{
  "hidden_size": 256,
  "head_dim": 64,
  "hidden_act": "squared_reglu",
  "rope_fraction": 0.5,
  "tie_word_embeddings": false,
  "init_std_up": 0.0356,
  "optimizer": "adamw",
  "lr_mult_o": 1.37,
  "warmup_steps": 442
}
Each number is 128 + 24 x the weight over the matrix's rms, rounded and kept within 0 to 255. Layers, rows and columns count from 0. Numbers have three digits each.

# gate: layer 4 MLP gate, 704x256, rms 0.0918, rows 342-355, columns 192-255
# up: layer 4 MLP up, 704x256, rms 0.0921, rows 342-354, columns 192-255
# down: layer 4 MLP down (transposed), 704x256, rms 0.0888, rows 342-354, columns 192-255
gate342:137135111124143114146155142097153143120120122142134125159155123102140180155119103130121119160167169130107132139146141110186096132105129099142118083120112180121092134118137149112129139151152141
up342:098148120121157129131138126118118082112138092121113112152140139184105172125111161154132098166192096191108135121139134130116152143084168118109143106094116116117168126107127120138118121149129150
down342:139117138093116122135125137102138117098106097158093115140115117102153106142131093104115142112110132148173102147192143145135086144103115184105165127109105093139118154114114120151152137160104154
gate343:143134110081119139099125106141136124153182132101089137114118139149096153122111156159135129141128134118130096183087170130118119098111149135122088133128142144157162075129131127114105117134176136
up343:108166159147151089129078109155121129133137158154110176126117104111108102109114119125123112100100069116098158116152098133130140139132146115169121157140117122119139113117155137151122095135079126
down343:121144147150154113107144142100149125158094162167146147145078139132141131110156083100141125095132135101141065150131131123106115134126100139064095103152161112105150171129123110110123172092108165
gate344:143118118122124123096118081109109108163129089131147122123153122118119148095171120121173122145122136090139115141116137146111103093171117134123163100106129121126146137111180133084118187125111116
up344:050102145191132130134111124127112122128107137106106115145147119151110152149129107161104123158128106145082113122122194126127136117106145099122148166150143149125111163130106183112136146144163119
down344:086087119101130148091090115129195112110189143102095118102176152151148085163095109155138131121073132123118155097124145098140126147135106087116105075142126143155108110124180143152165118151153132
gate345:153116089148104115164143136095103118144117102105109093158106153140105169109108153132120119152132119132135131172126135092127155136085155112127152111133131116111141125138116127139107113138156101
up345:156128176146143138090131116129143130124179127118095092104118135109140151116121155114120122150098130134174088137099127140129160147134096129138112140111151125146138099122142105152103149137121122
down345:141106146160061139161112136156101112088139103087121120095110113154137113113112131140134151149114135127149167120121154113112087126127143111122134147162120175138135128134160093125124100128122134
gate346:123090108165114128134129132137118144102111114106095113167141143111119166069115105117109103106145098099109174134096122126104089203119116123116119142152124143098144140102111101098057121128156133
up346:156121111096136138165138133139114135099113110120111119131134118127150138118125132121118109110130125149103117099177098113150117132095137124134158139170111132135130111099139116098129120179122126
down346:144131128112112141154137161131118166116102082123063116143134072113149125124124105138113106105176118118150142121141109117119125134093135106124157090105141115107129119128115102145125136112121080
gate347:123093104133139062173098085122141113113164122096148106147138147147134145126100163164167138163140116125120143100100119165138092114114139125112100138121170164182187115128092134151066125131147149
up347:156114104139093133145175144130120136109151145158129127138118136129081132153138132158120114067165128153130170168106128114092141112140116150114167097104117138143135128079136179054157115107129075
down347:165135119105123134126190083113101105153110126135150170113146122127137132078136085161126100123132124144179143135132112110145133166137133123087147106099136104143154134106124174146160167119081113
gate348:138132112125140142109163131137137102182137092183126103132108171134099108112167165113129142076157121113151126125137120153123105146147122164088143158087117145098168162125113076154096152141121129
up348:139154096137133139106131152122153119155137102151099124116111157109140093133175146088109142122135160105167150109130109154141120145137134128113117139098108154106166140114128100142072139161109143
down348:165118158125117108154148153156087109160155142130112159142125122140151133118135123105164135127117113120091120177140141158153116122073113106170089165125149130168124126110110182124148095091107167
gate349:173162139136137157113121129143147152121106116164138160081129154124144140159165181134138106079111099118145114102140102121129139164127152131109129144134151099076148122117108147098147138131127125
up349:116155146135139128146150175137153113122076122141122124111131134132135158140119136126086138109144099097121067162155122161137118143083124125138101119157135153157110126135117166143161134098121130
down349:119144138090095107125132138145181127138104159099152154116114094110144171105136089101112128118142113162138126135168142090109108106098122110110123127116176128122175144131165097126123091140106140
gate350:103127140147100175143139159104103171098148121115129111079111113094161101098102101114120101150127115122099176106150078176160132155101177190134125110141099155152093107102110107140134116107137106
up350:156141179119092158121151101160129133106128149159106113140101137126119130109097151122136085124104104140197133123136106126147120187115174130163140086135119128157140154154134131106127139083076109
down350:100121147146174123162141121073100098131119152103157135117135159088121169138108158153135147131127096122146188126099140089163107063127102105111097131102085108172146119038156093100126132143123128
gate351:138089117114174126134115125143143162142102127075113092129125104159143102106128088126134127135143122078132092178151157141133106086126136186090109134127110141167188126130102124167121159113109131
up351:098146128138145145152095110098122125121131146146164132130104088121180091108119102081151061106140114144143130116097126148104121149187135107124092165148116148141083147146151102106108104086107103
down351:112133120119149098125093094155122125127117161106148120156097148090118104125147096147137103126113137157100149154114174126088133155126132158142144150180156169116128134130113117140163147112089113
gate352:146110123089139135164147130127108126125119135124114113142138138124130128114117144193151172133143059155111113110128151146111109100140115112153155162162090102147144113134110118128118135149112131
up352:093117093163126116138116117121134134127107181126123134116122145115111178139160154104150124109117148121142115134127161135150127116106108103083113164081154119189125125158158143085100143146101110
down352:134149153177142137136106109117083119132118143159110118118122113153123145090119127158096133105130145058140138090132151155165129109126124188122121131127121125143123102132133138096129155097122133
gate353:153139118107150160172129102126114140177134117039067142116099109106098121123150139122087116109119130156173157146127138108110102118142134139144123172073095127116133108160123171110119103115175109
up353:129149123102132114153121196138152082124147110158167128111134176181159118148097104126179145131109115129149107143105119154154161177121133142120131103119153116154139116190169136132137095150103129
down353:106150142137153119145155145118177124096146104156128107130136100090106123152108095130092131151138115109092131090123139114106106119132130103175105101137143108124101152109121084105140147132118121
gate354:147168098145091136150124108145087091120139106125080129097080129124116118118139167149145134144129124103119178168116109119108119143166138133138159113173102113138120122090120109123120136093153111
up354:166114102104072113129116121131115132070155173158153124158128169136093154127090141126110131103115163113141120118128090127172136126119112145147118105123140152122102109155119115136132130116082128
down354:088115102113138183119120143113129117130107107111140125079123134123097098127136129123123114112140136152138113176191116164142127126099146149159139175159193123119114077205121102135113143130173135
gate355:133132117136148114105096108142132107129147148123139123114111151152149119092140126160153108176113141098097126173129097091090128092132126086154144112118149130144128127141095119122112134135139130